From a checkpoint of a small transformer trained on Wikipedia.
Size: MLP 384 squared ReLU, vocabulary 771.
Architecture: RMSNorm before each block, rotary positions, no biases in attention or MLP, untied embeddings, normalized queries and keys, local attention windows, gated attention, exclusive self-attention, value embeddings, hashed n-gram embeddings, an embedding shortcut, capped logits.
Training: a variant of Muon for these matrices, 119M tokens.
Each number is 128 + 32 x the weight over its row's rms, rounded and kept within 0 to 255. Layers, rows and columns count from 0. Numbers have three digits each. The size before them is the row's rms in percent of the matrix's.

# up: layer 6 MLP up, 384x96, rms 0.175, rows 70-138, columns 0-95
# down: layer 6 MLP down (transposed), 384x96, rms 0.0429, rows 70-138, columns 0-95
up70 103:073118137146107088127084095144106119170154123117142192103134224145128066131138117117112178167073102180109102162103133145214140101146141070119116166104139144183131134131126148147076153108130163122169094203138135101140121151141089156114115115152159128136097151117084112135133127051073171095
down70 105:122080182137161067121088140128150081140155150097103128136130100139143173135062123138158107170164093132133109038095184070173112187116096133128118116110118085047126056105161178112079180113118127137145134160125126138130127207106107116081141155130092108139100095097146091128158132141099130135
up71 097:095155131125124087101137089132128084159111067135121141163130147077105088104139077118108147151143117109113141091146117139186210201090098173111116126081163177106095133093096112128090183147043149083072086156154098117126141143135124109129111134121148102104128131158106116216152109192130170113
down71 096:127126091126088089146066167168186097199128128125100140154172142156083119119124149136097131094114167180104154153107127134121138167139097105101132094104123134140106154152125159165093184154162096136072103126161111068095118085103179068107120074190093110113123095139145173153108037120146176106
up72 121:109117187110115118094172163146169109138011134142115086129088123089134093158191107127095119118169084136103127100121147124172062110114135121079119160111098111124129143145113172121152089087145080095102169128150104148127144128192116137119159134178170078163075110106170124111132128105182057153
down72 109:162073124129107162129125131151172177133090123141144170130143072144089121165125126169076144159123151187081135119165119117195165092082132098125156162145108139128148070125147135171062072093159198151140117127114116151080148156134105111143152172095152114109166112185132068050116140100147115186
up73 101:128132130110145109174150118087147133115160080137119158073093164109095139179174081098130129118173152147139131106098130125120079145132108112128098169091044147158170163163126068103132135154130130175123084124127109100046165085172080155139093119175161075195089125150172079076111126119148138091
down73 105:089152065120192058159177148097108115117116101157166079137126117058114172131135146151146118066156072147077115089170081110113074145149152123100128094150149088154125056113018132141146124126120111170107141147156104102112119082114136134140091139156155148147091109130168113088150129131139169125
up74 086:117144142114090103138118084093119141112091068139172107121156136104142161078120092116091081105158156065132164109132090150114119108157214109129119150127114108091128153139116155088123149158148140101182165125105144048101132124101139042223098122062135164153116096120124134134074096127077145166
down74 095:128195146167094169104131180089164102099083142105127100078155184134153095113132083132146095121125200110138130094149137105129082151133111145103120176136120148135149115135143118108096194179149091117204172088156145053119093091043166109157116108134133153188173118113123152112168120126083111133
up75 097:112140188105084112078150119116089235164115148131121113119115161099085131086129118117094142185053172088088152096136155143166120080184139114099120122159089107101071132104146115164138129109121109157149098099162128133147175211093158116134175107155103134123065153119087099150153117093156129100
down75 102:144097148150168072145144113118116081138096165144122121080140155124118124143121164194088138174162121121164108085131176145162068137129148106170081151111149065132106164138193143168074132100097132201171122100136150162129138151127141103155064071132105104123042113162103083150089178135144099123
up76 112:137148129191067152095097150070132158154164143133114158127177140123172166181082117100068105147157133132155123147121086171113113139155150136154171156136201145102154188127114077168135111157149153122097127214145064152109128030093111110103158154130112121126132132131116132133115089063124166114
down76 110:100166212106133159165158157095157081126136129138115126185157111045158156107089131145158130096196119144085147152135138105101176106148129121123128121131130139133141112086211112082150095141180152120137123133159160088157126111137141064162167210142182101149141151158123104139144129148062078160
up77 093:105126123124103141129155160115079159120138117107145137151120097080071129082138123151099155182119076137121165120130138066117194090091142136149161129127168147103129172075147149163068159152118104193143070207097101096123155133150108103112140126079125085076167107114139130122071217097104082109
down77 099:129103110125169062161116082126192072147136090116134134155154054163177146156127108120147109079150124104120114118103132121235092092210159143069131090140099148219150083117119129112102156113108094126125157144166117136139104163163094149152139159149112103125126129094159125131159111106065137138
up78 093:128119076160095189087102158088112142196104176127124085183145139125114104099143172157108199083165122159104128122126141135096082133140164195098091108106117129063098112135105087101119094073107124132151093111190078131143138068111143120137074116131114104126117091112087075129076169110176144107
down78 092:167125148109114129078089147133140211135142088116142094157141063130107102172094138118081142106147140198192137127147082149051160143182130137140081118135153109170133158127082058100076114128134133138128121107152069155115175099167091178126136103103093164158091122134102143181100126112128135192
up79 094:144107115149148140195124109132162154131107154147117114156094112181095180139134149114175118136159106121135138074104093112073148174119124132191178101049113156088103140110117133080158193149137179177119130118151151167051081130138118107183136123123111149085120180115132066132194103165133148078
down79 092:104065101163181105057122182098143182178091122116146061178124133113090132147128135146114148164080107128160170095153106146122071147087153161118164151114154142064090189095140137119081127108147183118096136141141161202106171129164122158091170159120115104155132122158160114081098114118143107168
up80 104:165184150132132160138116112083154080178176092162137075070157142122131107150222175117108181108146120148114081085105093135112161130137113128137095096137114179136138113108118148067093124085195104141152139171133108170094108133146145077116112165133152052168090096130150125155120089086102117178
down80 107:106183130158104129177140154096113100188179096127133146104157093124114141126127104171108192065139120170128102115096096151128136187176118122103118133127184136122167145157186151098104172102149153104164164146172077087129139127180150136018155157151109100184127087136156119093136105133073123146
up81 088:152116128118092070091197128122150149157090127148103144121157113109096186167125112120108209145095131098076119151108159135130100103089179156180147159113130058044071063127101143135162098133161143084120126127152117113157081162180103128128136134144106118100128126114103127107039116126123193137
down81 090:084141108150135097142120170080103144035140064118082120140137117070055134163107131162154077127151164100130083175106119094178172123160094127149149148109103087173091122122139113117187069121113168155149144087133148158094131112163124217118154121083127122125125111126166167138099105163127183117
up82 093:158099115152100177119150142081114158111114144108092133106081121136156190148089160146150145165133121092143165065100094112114117134132137137096110099120138112103054128071108119122157124130239123124104121175177077208069133092167177142120115194152129108132129158127140107109095120110185169096
down82 102:176147104111179136121102160135095163108146117120127119152105127090149115087046109102128097163141129122146143122114144153160092142141079068099147135088217177079058085098151136121086129167194135147095138109103135149087126090159083098118122140135073080125108159133156099128066191089122138173
up83 083:097156100187152167085110156131157086137134188135113072101085092063064066138153115155162132134137144073041080178075172140160125103115158139149083159110089123172092131136129110151180173104099152167102126099176156113180106130141124109123133101118136141157131119167164132153078106137133135153
down83 103:125167141104070064202151086136143128119143083111164152168158136147212190117090160183075147152110095130173147101152119149095128151119118133105171077122157131081146127149128127094101080149175107159122093128085152099108115131106110207158151158124123118124124138101071086163141127127156053121
up84 103:124113195174078169122192110094133136086125099112075101121113117180148108063128172140104113110117137109155199113131099129123083105165169150125142143124117138140107161124148112136126155117136149131110157145108134144048056160137188108083138151214111162183141113169182168151087160166133097123
down84 108:084116136070181121112191122131134178153170146030132104118069130175166102104101125166101096095083123118116178125141158060103198121153119071146168078114137098180144132114124087112096139129113096129133104108079115134095134094107127147131066104148165117173139150107114176125169180151129143125
up85 107:076081115135124091092133185154111152136160104080107167119137105065116172093139107152090128130079141168085154067133107171126156112100208110126135133166087118131148159130177091158130169150105115129144129100109169133157095169087066105139061133199149087117125167095114125091149112184094121085
down85 102:177153161087162181103161100119136169162084197128112143119100115128062120178171142106126101152134067113147175092140154168128146109119175124082115079161091106155123130106141137133148143150151084156133116073103097183101128112095127090093137093112145155113151174105105167135109083224065129163
up86 104:189149144165128104093087113106132104151216131126108156108125115137072173114171132087171153091107117133174064148073095110107143147206087140171143131132066153125122098179121155126129223144122134174108139091173171169112129128167119081098120108090103095100143140153113095142152140139148135166
down86 106:140145147135140129078159158099128121163126145147174119067088127162110125083138111090088102082137161075126090156145099189133146105167185123133164076142089102180101099144130137140064167184119126101164147109205063130113101120197144048153133165087105126133096104132137115135144140080091105123
up87 097:117164206094140123112110121119113157117109246122071136126135106192088136110155153067135148124111132129083158063154098173162060085112139140127158138151123145102159137131134112128163157137145103168099096128153144148135181168143129104159094085138181122118157156091161155091141119169136066180
down87 109:140104138134124133118084107090126115151140103136104101126157160131112097144077055125114106158133072121135064098144130151165106154112146144122115157163181160119097143147121135152130122070085074159206162126121202072143164144132131170149137156116087125102202152209110093070061086130146140112
up88 082:211118184141093138084111102124120156165220145146107145113130150118161132064146120161104065119065116067164150137132146141134126153133165102135162143098127044119112116112134136097169121129183140127171130104101165128085132147127138148124097160046106087111092100159148127110131093194176137108
down88 089:140171119092165195073123146119132103117069115159146128168145114147121127135143110126112139166135165097163147090132184096129121125146101090099109170090102141104185162124152130152128163078200110153170131086159138074085188060136110155097153100069150134107110154107120117040166092160135179133
up89 109:129098132116096123083133142134138131125135132146071100220162156109122090153093182173127108162134126121090103150145077161154159113152079135186117137178125083163075180125059137129143139165108114118073136139168103087076172137104099092116155119102140141175105158068067122141195139156120087147
down89 110:140138090154142123129139097187170166131112138115174179104099148128158168155116085140108133207173094119140135119151206132105164163211104096184157124144086121117149065146113147145072134140108089160110109080093124133120099125125172119103155067145122172091133072179133159133090105137129095069
up90 074:127167137138159114148141101160184105164132116166143137117099158136086144123107105140114134157180147100133145056160099224114118111092097132164140133087100148145134135166090133136165182126129054115161166097138079115140113121152163041121134174096161166114136150187077104115085112049161146145
down90 085:171129097071112113156139130162132069228106111123097138099153161168084155076109104108141170128155176069085165104207153126144107147143136149147141095105133117145176089154152141115083185120130097118116161117102154154130144172108149174125102149164061084109122116155095177148168159179111116135
up91 098:156097159178084164143167182112112179139140076121117136099117143119136127145099123134175157114110107110050156142143137138130143183146096108149092117141134118110146119084105139137110183147068151082110093094196109035114150133123163145148172138191133149131105117163103143154091231136141125074
down91 096:129108137141140193141142141124146162195177131119136075056187147134129124125123130140168128118127065126112093181145124163110162136135083110158062123169085077051134088151151123121120181105065149115112126086147115070108137138120067081127089134118107076139164169127126111127100161057130162120
up92 131:108167109112071131146108174141116130100129185144089062179087087167135084018137140104115154049136106140116186150122175153200146113100143145117140109146124132136096091103090126121105115140170082089159145147177133146124132107156163134119135054104142146149108117106124148147146121152092141198
down92 117:117111129107146117145170168125121102130148127143127128113120089118108109073123114058121099073152163114169122128146142139112109113119168138087226132193116117171106095126109121183106118191150089129203160123172182110099122069148167075135140075112095147134129095143131147139081161189109133207
up93 104:172111130170157110178132120110117130150143145144111212132132120094097132124128130131120156198123123156130117182083178089062092083147119172134059164078156129134128109119069126098133171103084196128172105163126086091109164076132090114152143110086093074138123099169142123145177164165091136157
down93 108:132110172141169133161140142162105127145137106153132088089144109104093165092116136102125098118191099142197155115188158126141108092145138166113093054126062057119109127163206150117153116153167151153134108113126142086150118126073107156107186111154104162193150147181075130133117120115143152205
up94 082:147158164161132111086091098174122142127168155119154053081126129154144107062090156105130099088181087139116123120079094105137165117075045095102104141081140080147146168101126126104141109165156126131134137092079137167161079129062129124161143115138118120156139168160167119124108116106154028145
down94 076:088160182144172178125128140130119167141179151220142168142152081117121097151129098113116062158164173155139148181079134108173132092093064095102165148171128133155119091175169143080152092164074146122118086113091133094118155095102159120124140109158143131155110146117136163144102095135058128177
up95 117:186109102194117106118165140159172134083144190117119092102167190079088155127093129083178155150194141128155102126078148161136092157108137139117106081143109101215096106130139122056135174140125152141136146117118170152062127135126144119170114104102170169154102157111134095122168149133150178090
down95 111:076122128102071109108122080161139176167116109096087107139192144166134102106154194178156147161206129081173095118127172134102103083195111128114123164102100108172089136159142162095111148124097176156105145099141123125122081110098108104146160117121175115093127164126068152138119165160071174090
up96 115:122169134128110138173157197157159158129131148153101136078109119166133107098117123098092099160121127142100186114082176145102112143093139163127150115133140062091138173095126182127166155160141060093108068125149069136132128101163128097171103223118111141153103116109137095198101116114144086055
down96 109:113136128115119076124107168147159093097176164145128099111094205118091117096135131102129161197114079210122148070113112121060080108096148108137117073149106068122114172132103158150184139136075146151116153133123142134126170190127133093112078159154121182080088171126106105181119103102129113125
up97 089:143163092144100151094145123216111153146123120083139121084112063111161101118135128145180141114111156102124138134131134101088154147050189127112126115169124149158154122182085092130148125200108210114172116129137091189096108193177156153110123131088154116106104164155143110144153149139073133185
down97 095:085089158114157145164155147040105128117148141138084103126145180085138101118126083148059103133176148145117114108131068145192090171147087138100130135093140096118089088068110143067099119120098090161135144198129198091154096093135100095183130097154154104162155131139113131149163119133157093101
up98 090:140134138095124037186132112121152148119185109127113145161202119118156135113112057122071143128165104164126151116077098125102126133184108141110086150165149113133132144091109136106090107109169111135143141159066179126151131121146135206189100126143170077144083096148099167044148143169136139113
down98 100:135180107128168139096133187122145166111118129117107108130102202103113185038146191129127150148055110115125122129147144140129061120085140118203107136092108138131194151139129111138140101128117145098106067151102117124130126131148125152068165100148126135126181206112052111081131108077111119113
up99 098:075107144156094126097144073087176129128132116072180123107161103073136139119141153159183176138149093113087153134117132116179074110196131165086084133124099163151179169142103117141187177086155093065153092129138156138132124129130106088095099150128190109127095080129125051143094103112122159134
down99 094:138153133083114148136119108137177123139106077138111135072181088152136155194137150116166139110168078160162109109140131142155141074177083123041102128124121157138160133127191072151108114143085126100160116136164177193108181090128132153136131144169136104122048062072098086128119120132151119152
up100 095:154122083133115099124152085165161129156151182141099118155117139081179110136134082082112100145158061112091068151164097144162106151115131135111125126148120061095126132105139147119130086061079101147167124148094145100101157127067096151169121060135157141148124100025115104074176122126083117106
down100 105:093136062112142173141174128125085101139154100180053119155175137141115180075096188154111132112136181180128180104117133140105138098109186141114161089077133146117130145126141102120132156067147208123162091129133141162161152173119133128106148080125097152120117174144157158135165117107037101132
up101 095:162114109183076140100139109100094188090147069131111135125139143092142145151112155151121076106153131175222099115092121125121110124150131107141142173176141117097081062097133103081142213100150139087174125113103113144102123109172102163130086113147157120101089153106177146093147210113131097089
down101 097:186151093148153157186119158108125142126122140139138093109134113078129074151116157144128177134114186080201164143190159099156152122171107102115133162190168109114075119148143089171143109145144159110151143099136109135093158129118131159120135096171096181139137101114088062121201213109126129076
up102 113:133103134074118158100177105176134107127107123151091129048179081097102126142131122139076140123123184091202130123140110147079137191128132183119157088168112139125118164110118092126072099134124118124130168115128146088196154162099177088102118128130176126105122156182147193086091082185158131106
down102 106:136122078093128127145125136160206143097135090127092085121145132122153125146156188071125055157122157141125219128143060118132133189093145147113092057087146132129141174166092105147136096136113118141120181074124153108159200124139161069077119080104140117125123165166135121142106110128147094155
up103 102:099101157148123135105109104161108120165126129128088131130113058145147144078095098132090133079085070168123160163099183146086079150102146132103121079178106178180102229108169069118122100087188149080126100144128124154154116108170148109135145136130124166118118195135100116141192128102132113090
down103 106:084158121140098104125112146056086102144090143138156119149126067161141163181128099122116136144159173105052138164143130146151184126137104131138085092108125098128118157113067147151093119164125129081154124083102054124122110171118096204151116109135164137043160131143109135103167166095184084083
up104 095:133093092087109178116196127108135141125113128079122192148143118110122139093062133154110136134079084096165047126145103117144148100149144146140155133082123103140142134157100090147078156166069118106084143169148097107106151194105144110168124126145189154075111197180160180130128166136158158172
down104 101:112126163150120190131127100183159163131152058109155100088140121187120163082111106127155104105155124177123140168124138153112152127151131118059178182140130136120113173098170101112134120147090076147068142127141144124099133053134135097171151178085060148134168151168083159147200118120146119182
up105 103:131095120131105136121165088167170091154146145133129059145166129089137183081139149095045147112149115134128097093111134211093104149119162118113101129132120174088074120099137109145131061100159114056120166156131151140142062173149117103101140109101153105142051147161128109154127097155125163056
down105 104:126129127118155073110084087134168135178139109123170159108116129172136182113128105079121105144182129199095149113171150108118178155124149136138090142092150122144162178100192090144194121099124090102132087099200116143075106156130106077136139120109105163142119111152098098122131129172096208205
up106 105:140120175126115142037164126158172164091120180137104126124116155122143115078126110111137176089143190080089127132117143061162133130149146110168118144096101101083080145119052153087131092138158104137166145116166169121122106127061134156190143150179141178151066146063130131166104156121147120135
down106 101:146089119140141092079087106113145110129077195062172126067094125083104155104144160123172132116168159118075152133165100123165048131109134126083153084150081134145166100188115185156105123104139132111146131150181120149151135097174160077130144121115107097142168203125128140186109083163139115120
up107 107:128128115124088149078138201084064089127131150114137060125104122118163105103130063184131159132100070097092142123113171105148117149116138098126127154093181161141170098157118101147131123109149114088139096153100179130126169229179152075090120059129126101128089181157103124108096145115134148098
down107 105:145141097113104097150093172071117128156081172097113153177148165178171101102126128114185140178165054109100123079145199127137119150102138110144113173127127105115118128107137137158167131126168143084157133106143159107151127181133156040061145114118160156145073196145149124125081084149139161164
up108 099:119141136127118068104116122121125133125097167050069177113128092107171080125146065146124146122164123080144128085099131098184089138109120095140148155120073112135135122135150145152107088132092175163108103059130092125204137165116157122113202123192132114105164097167078126120141173192123141176
down108 102:086177146148115119095134135086078108088118190133110136118146153109116165182144107142115088107110131130106103087106141117145145153055139119095137110113093076117103116104084134096103126127237123155172158197061132114092129139092105094128112152122174143119161155060125195172070136134166158128
up109 106:145140096113149155137123055125174130152156152157140173105131116154152129054154113135140158161144117085151120147185091179149089095144179159147158180135115110151143116087132100106178138128154181125115122186118067083098042131118097064155155129154118071057115120129146077121141170139106162114
down109 107:191156072102139127116102183187164081132153152141146113085144108168117135111150152168162093161161145142119142123143187159119128137124209094128144114119152144150133144064137152150133081136186165162136153163117140144060098145155074130136156103137134100053180136054081135193120109155127150126
up110 099:092114080182118168129192114161138181186150136106120137078126163055176110116163151125138132112161185051103136085124140154128093122115104119100149100102134111146138084100092138126140091137145137132111150247159165134157156122083147149171149153150168132122120163112157175141118141129155193095
down110 100:180119146115129133095103153130127169118136140117099138092147161108143143172125132126104116137158162123077148122164199127115093188101156067111136193165137154140147186170104143144206226115108127124137141083100170111188139218151102109089132127115120139158149098152077124169145105128156079143
up111 095:111203084144165071185112086107139144115139144155113158075116094123075086168102077158112152160093123140112132098090110143140098134167126173111114097103084103139145147067163145131081121131089095159085130131108090112143117120072100110113156209150189175178163118178163169100145104121089139123
down111 096:096116199114131164113109073126164097156117123143121175122141093085092136165151071192132121112098082153054150081069109137115083092130103106080097142135123159134158155128141133121083114068171094130133148116199122085095132144108152104104163161163194100142125173123107153128148108147088062086
up112 107:112122076137133071065121147180087081124180164147098141161103125143198093128109152146121142085112120124100129126109151101122101140116135135065149129069105133122130118109139155125180142182144103130096146109133112169050138150159125116115191066168132129141166130115131019137114106052171151143
down112 102:156134114115156085077179132167117081086138110113096118193109079075099057064132154116152152117126102102092114180119115051118107129158098121178092106153159136125166076147158135151178106109163142122115116136085100078105200147108145120076107060169132127131085118130120148125123138113174108084
up113 095:120103131134129128159080172096130121178144121131184133142132126138100069175110138157085128117110152067114108149117124170154175079155099138109138052129125111122129137123169099099116131171125170137125120174077063078111136171165096046173148118133095109182083159127056127162122095131204160124
down113 094:113132095181069077147122121199143143119148100101147219048120131148123182198118117122113148095145188135136124157136158152171132200138127123138125083142132125110176060123106153152110151131125115158147121093161135082143104162099068108132130132106079068122105105131166144101115157137193106111
up114 096:121124132100097133057129171071136118160154148078132133142062128064177072057129102180118137121134085111145186127139131150175146139077187145136093129104169191160109144088132195153100099155115153123122143178161129163131169157152157163145113152170115128149106156140154132100139139043115130129
down114 099:134119043097041147160086119087114118147128113155098097144187134180144116105174079116172150100165159127097169131161124129133159113078123137154100098156134118123125135137126117098044112131168123127126109129113090169164094136145185177136149167117115175140193212102138108130157071129108128164
up115 107:138096123098136183114075162170141093114185071160099171082117164090108099107127131092199093114096101098176034122082097152157114106123145155153124177116138128086081106064082066116143090104099170124146134115123114170127137130104117132137157087155116099072150160169133134090124120121133111085
down115 101:091102093044172135103104172165120111138150141112141177149109159110097107154126083130175110175143154163161137191125201136130114108112147105073132157097184201095145117113150125126192121185103193154106124118095147103120105155160084126142142128102132122056148129125139164129156076172139156080
up116 102:102149136169080135100120067108161148147181135147048144118066152124097125113158104123115097119157117112174144085096134133090141131156130172179134104145095161143114121141204114140175087089115085082127138128135082119164155101187108164119064132163126142155093113144192083138182082113111195106
down116 105:093148158130137116117111050137122089146104110136074144138118126118093134129152131100128131126151106078148105140163095106140160099127079116095094093134125129107103135084237127058125106091101119118139182189104055120098126089093078169103124122095119124090097148105201067150184093155165139129
up117 098:170128107105162096103122112098142112096116123211097150135088161097098143089136101142104077227128164119172117132091101144065146113103154084180092161109135084129103097165107158165095109152143149104130122111107161161137123148181097142093093130151153097145089170187089110095100069128067166122
down117 097:108076114130067097123157123126056111129122046115170079123106079141133119116123176130198119113169125113109093120133148153138139168178137119145155127105068089130139153145158149101168144164138079097128111151150177077151208116034116121164146132154137131133125167163176063112100138097119132113
up118 101:102117151058090095170114146101095154093170124174060180137127112140147138114111121104149190112144095134142119085127121105124110177076124123136074100122144118158107149155158063095179141096167161110136134076125104138085153102138110106118167075166034153138110102193150147126081122121140057144
down118 105:087159130114118085145121117095103101148163055146116181133126114102130155082124148153134148119161077185149111144132122114106135167100085096137094128102162168122109226045169131151174076129111129080113140172136074131134121165137128109196177148192103124115132089193116129140150076139153114110
up119 098:164138154115128145106125099135161129086095170168111115136153095115073231110162133097120148090133107148120114108127124127121111149102178098113119084126128086074103113136131169142171168209139173095125120161137160155110026140106164125136181111137126075107166133121087084094090156087115136060
down119 088:141057087104173106126154195124099136143147185179098098178083115105089084118159082091127137105159160137122136134135109143095109176111104115180136100142124159105137105134211120149137163112074139118107175071133106156142135131121134057160112073101160143198139142101158131107072101087109088157
up120 089:129129164142088163106125117160103085126173171101090122112142116155093106088125141136183141051167107107127127107070144092100080122088102169125107166109153093064117165108139119131168123137050057124158143062061135085154093096126140136130146175121149142191096101092167143173169143101144140120
down120 095:117081119166175135153104097142154144118153101104115107190156119083142153111112069068209114118141075101133066151086078120183053122076149099139137133106203118108147108135079140128170067103130114143139123125080132111162075142139108195137117152123104138187117126082152137148156107101119134141
up121 115:113140098182107170178067131114130095081126135081145141210153119107151106118091099111120193106130168143080075129152130115186139177132110157181184087161120111172147144151137153076152155147138134115141123163132131057129081139135132061127132146118154121142118165131104066201177163118127114094
down121 105:127132082163113158113065087147158100182107147109160117200071129098150139091123119094130113115104179162075173115091105091161126138124126097099166185112143134056164117179165145119138132109084129159123145236155147112108111069154138112071110128125114125083102120091158127158142134165122175104
up122 083:100114166176154134084116164167091117142109125150127104111102083126162076059088117150112133118151144126149087198090154164130189099096093082183097123121155077084153127111107158094096123101191163078114118140089154120129093182154122130115162144079151110189120160148076152141083118170086090146
down122 095:102125092122131088142136162096118125104112170113142155139160099122083141235199142102116115149071137158083118140144101134123083132176119142103149185119103153173123172172129155150136136172106094137113150128126080207115115051155156125133078108153164128106122152106173071163106134082137149066
up123 109:085154133167154124114102111173108133167128111113158128128134136200100096126152127165095167131113135122160099000176182147171185083100121152104069190119088108171113116093106145124093153091183125151112086127163103106138130094131168084180125107128139134100115092127133086125075172130141144122
down123 108:098048058144111109131119112141070141127096072081156111144180122148095118124184168128133145168120126144154129102141198142092134163094151153076116139160141135147093127146122128143163130110149117083123123150129153074189118117080137144168187192220126123168163107128153183154181122122121103159
up124 098:136087114107120167085135168188105073195066141114150092178119108087129081166139088151143137082134085123131162153120123134165124139141098098164138160117104081172122147112096124133093148184113133125141097132127033124127136144059123115171133085186157058171133137147100154156165154156150107176
down124 103:139138160100106091141151141111222102119131189152193153114119098114065148197181113150143123113137126114215081131138150121122124089116110134148156094144122037166129129097152159146107122122132123124141056081125169102122128181115082178151094148135175137068094126162101123107121110148088130118
up125 088:139187143176110082111104110089087093122089070091098081141055046114104119083128149125174139168141062137141117159166126114099082148139143105151119118083153121112047167154103146092169152104108120156145121165162125092122112120086114144169150111120163144112164162174146086132119188167092104120
down125 083:105102125147167159128146171171157168134134132111120125143139113071134046150085080163127115193136148162144120105118153113104115106190120111128127147155139142080114127117126126200136120190161185144151163061139166094069097173105130223126120138097082140083138114157145084180163137119122163102
up126 091:116087108195147173140153150155111159103113120116089150130139195077123178137180138158148100134190125068101128150078182074105172111149115179121123134079197175158116140064116113105150177151136081152086173139045108142109159147152116121143141126131177142127101105149133135137157098166130107155
down126 100:109179144093156109114117152079132120134143176136093180127113124112154129106052109116035110102139137144126120142092130146174091132177158069135099124131120127162177149158126111167131123125169125171121182126190186140147128131161124058133221114150133101081093095149171113129130137076118160186
up127 088:111138131151157115169144132105112167138121144122115083138154142142148113130149106132145140117167114123173089137109143150185078100165208172140164101070166148163096156142137121149121196090110138159083061054099115142118114184090123054129116106040124109143167134194117137141194109127097106135
down127 095:144089118134108133187175094118179144136098134161146084153097180124114121108138165130128113122191123144159135116121140138133086152191181184128140079087114111110108158150116137173128162148148150141064079097137106177144099156092211197114111128156145151175193171181124118159163132129103086081
up128 102:167142115184112103191100126166145124083082107157110092117130120094173061109100112119131196126118127116161142132126106161170135130160108177157175132143208154159119102108122119154160113074112078100121154169085209149153180168126097087118128128192173101167118101117144103126119140119185085100
down128 096:139131173080153146151121107117150126127095122135119105051119086085105096172138087138134092128175130112149120176117065148100079167097090132100150151146152168138128051127135127182165135150109075126127153119092140089086103131078166136186111112177109109161110042094112089160133199180136140120
up129 109:139102081133121145095123152196146116120128138120163102135128063154146136127144193076163118064139066147133133091124127065099180133129182092163105125122050119157083147130135118100063142121121149176131110113095135148117150105085093073149126119095150164179110148083120118077153123211172103134
down129 107:111085076140124086098167152100137131116137161138173143121116102130145136160101148150107141160117129134194197067131108116116150106107157105186109165126037031104171118112135159147120110181183144130156128178122103181117163084068125088132105094131087149158148131103109084164109164162146107153
up130 104:126088096148054134069129116179117115090216118136072168101136143184121079158111115099135168129089090127174134173132151150158148057131160138118173170096126135145094164188103090150090129112095107065120093139094138152134163123177131120131128136099127072118138134151137167126067164149137089169
down130 104:158046147130147122118123120097111080119179152100107157074153150138109077121091091134121129161127123186067134185134119127101189156146139073125129154114162102041188151151094153185185150105117123124114071113070108157135177145129083098119172150088109109097138150102136165131095115126170098132
up131 102:105123148132118135105205146179107126093161117139095072176072164131085103101091137093117150089173122108165056124124122114166082115158138157172161108095131077151126102127099092155178129124093124161164127151159062139108187054140132105104179069120131146113117143188131135167175157125120123171
down131 101:075119114198151113100115092131131125113160171123067115124166146101118118100118117101117117137111173108144157151148119150115141101119156114121102047125142058134129157105100130178140125100194132177148184083197110165146153110153165207148101112176143131063171120151171137123116130144172141209
up132 111:172110202120125118105155101163144122087171103126109133135104101119124052121168151114140105132135034111161105189132187160103096109091107075106159113189116106187162108097070183107142097164129106126087109171116120134165183176144129107104125110158158139155100199146147133121141115162140120098
down132 110:164128138185141096189159096134106133127173080097110200061171116097121095085101074185113164139153091164170070090121111139163129091157162098111145180109139089169169094114100165127159127112166113152111158099089137151159095123153120179155121136099097119144140209139161111160128147110084132098
up133 114:114049137117114088133117177149145129123134088127126107071146193116112141110192084132153054162129180099136085101140148127098089138128112147171132062175115098121146136089118041075110164151120170149142170102093111078116090117147159099100109157087147108176130142144117166094124095096182109112
down133 112:135095109160145152085136200112153179135082128108108099093203132139160097152190115140118042131135160121144115139141130152124093113139095113096100123129150138095197081102178139144119119137148141122212135074152172074141188143108098070086166125105163099093163140094101184126135114122120092120
up134 104:094108147165131116117151174109133119145186136089133100116126160174184084070108123164104176121098146096184091089115076127098064118150108090128107099122143113137137091111145111108184133142115175103171176181163158136185149166181132077188117117093127147167189111138089144107088080103085125144
down134 109:111088103145129095098065163110119172140185156114121097118087128159158112175115181148092116083136156183116118097074126124123147106123109110144083150103162098065145137068150080174122138149089112093179180191193164153166143105167086062100097111120091082116160149135117158164145105126118117144
up135 095:122116103132108146137161081091095125176165158141119161129183104170151127136107124126132154127140105090109147140187086148098084153135189131064201163114103119136144101125163163118133125096105101108139110125109149129057160103070138135089101112097165113132035159181155127103078171177057091103
down135 097:137098173112097125178157086106163115035101132084107098182155122113091132106112096114165100161166134080085201117127123140095187135125149155097110120152136151095143115222186170164136081112174085134106123108145122136109170098091116134127097122120117171172159128101148105098146095106072107164
up136 109:143151135099146186137174117128077119157126135122114120127177133112060118088203126076118145155179158195124133144099138097092098185105157091146109107128062156193155085158131125115101057151105194106094122144070138120090159116102098101116113179131114100157100102172087108130125092100086136142
down136 102:103134166131150162153119166156163111073150133102149136087119145145086114062063087185170042102160124109131100136102163127091143105099109153163112162077116183095147163161100148096093100151185131172119084150129132145089147096146073174116163124172167122113077159121157127169091162113123153164
up137 080:190171117108062126145105129128166112097135152150058091096122156075140130083138163121146152165114105164129082147140162097148155122175114134152170189190130124145122093147119090108104194086062120083140096113108125220188124156112144140189144142145120115103132129169143116113164177107108165106
down137 086:176111060121140150135149142148159056171160150159106090106134157071123121136167138186125155183134123163120119141149207148173122138159128094140107166172157158140166069197110137192099170131131064123117099172128111132100113128122071171182172114154149174122134100139135106159121110114077147143
up138 101:101135115117150128079122217148156073156123165177160112131053171106073116141122151110169117134099132140097130115118073116088129130164122127120115151107119098165132129088083157134111134108106108127160080115179125103149229136131092117189193089127152150136125106143121153079066171148173146077
down138 098:141156100186131156140123164144131143092061129110118098109156122128164102131182122061176079146087143134151150164108145140147126167109142115111143143099099144109216080128154123119170146190133157154141107091164125076152077119144124179135126109106202117111075118146135145066175186119104201154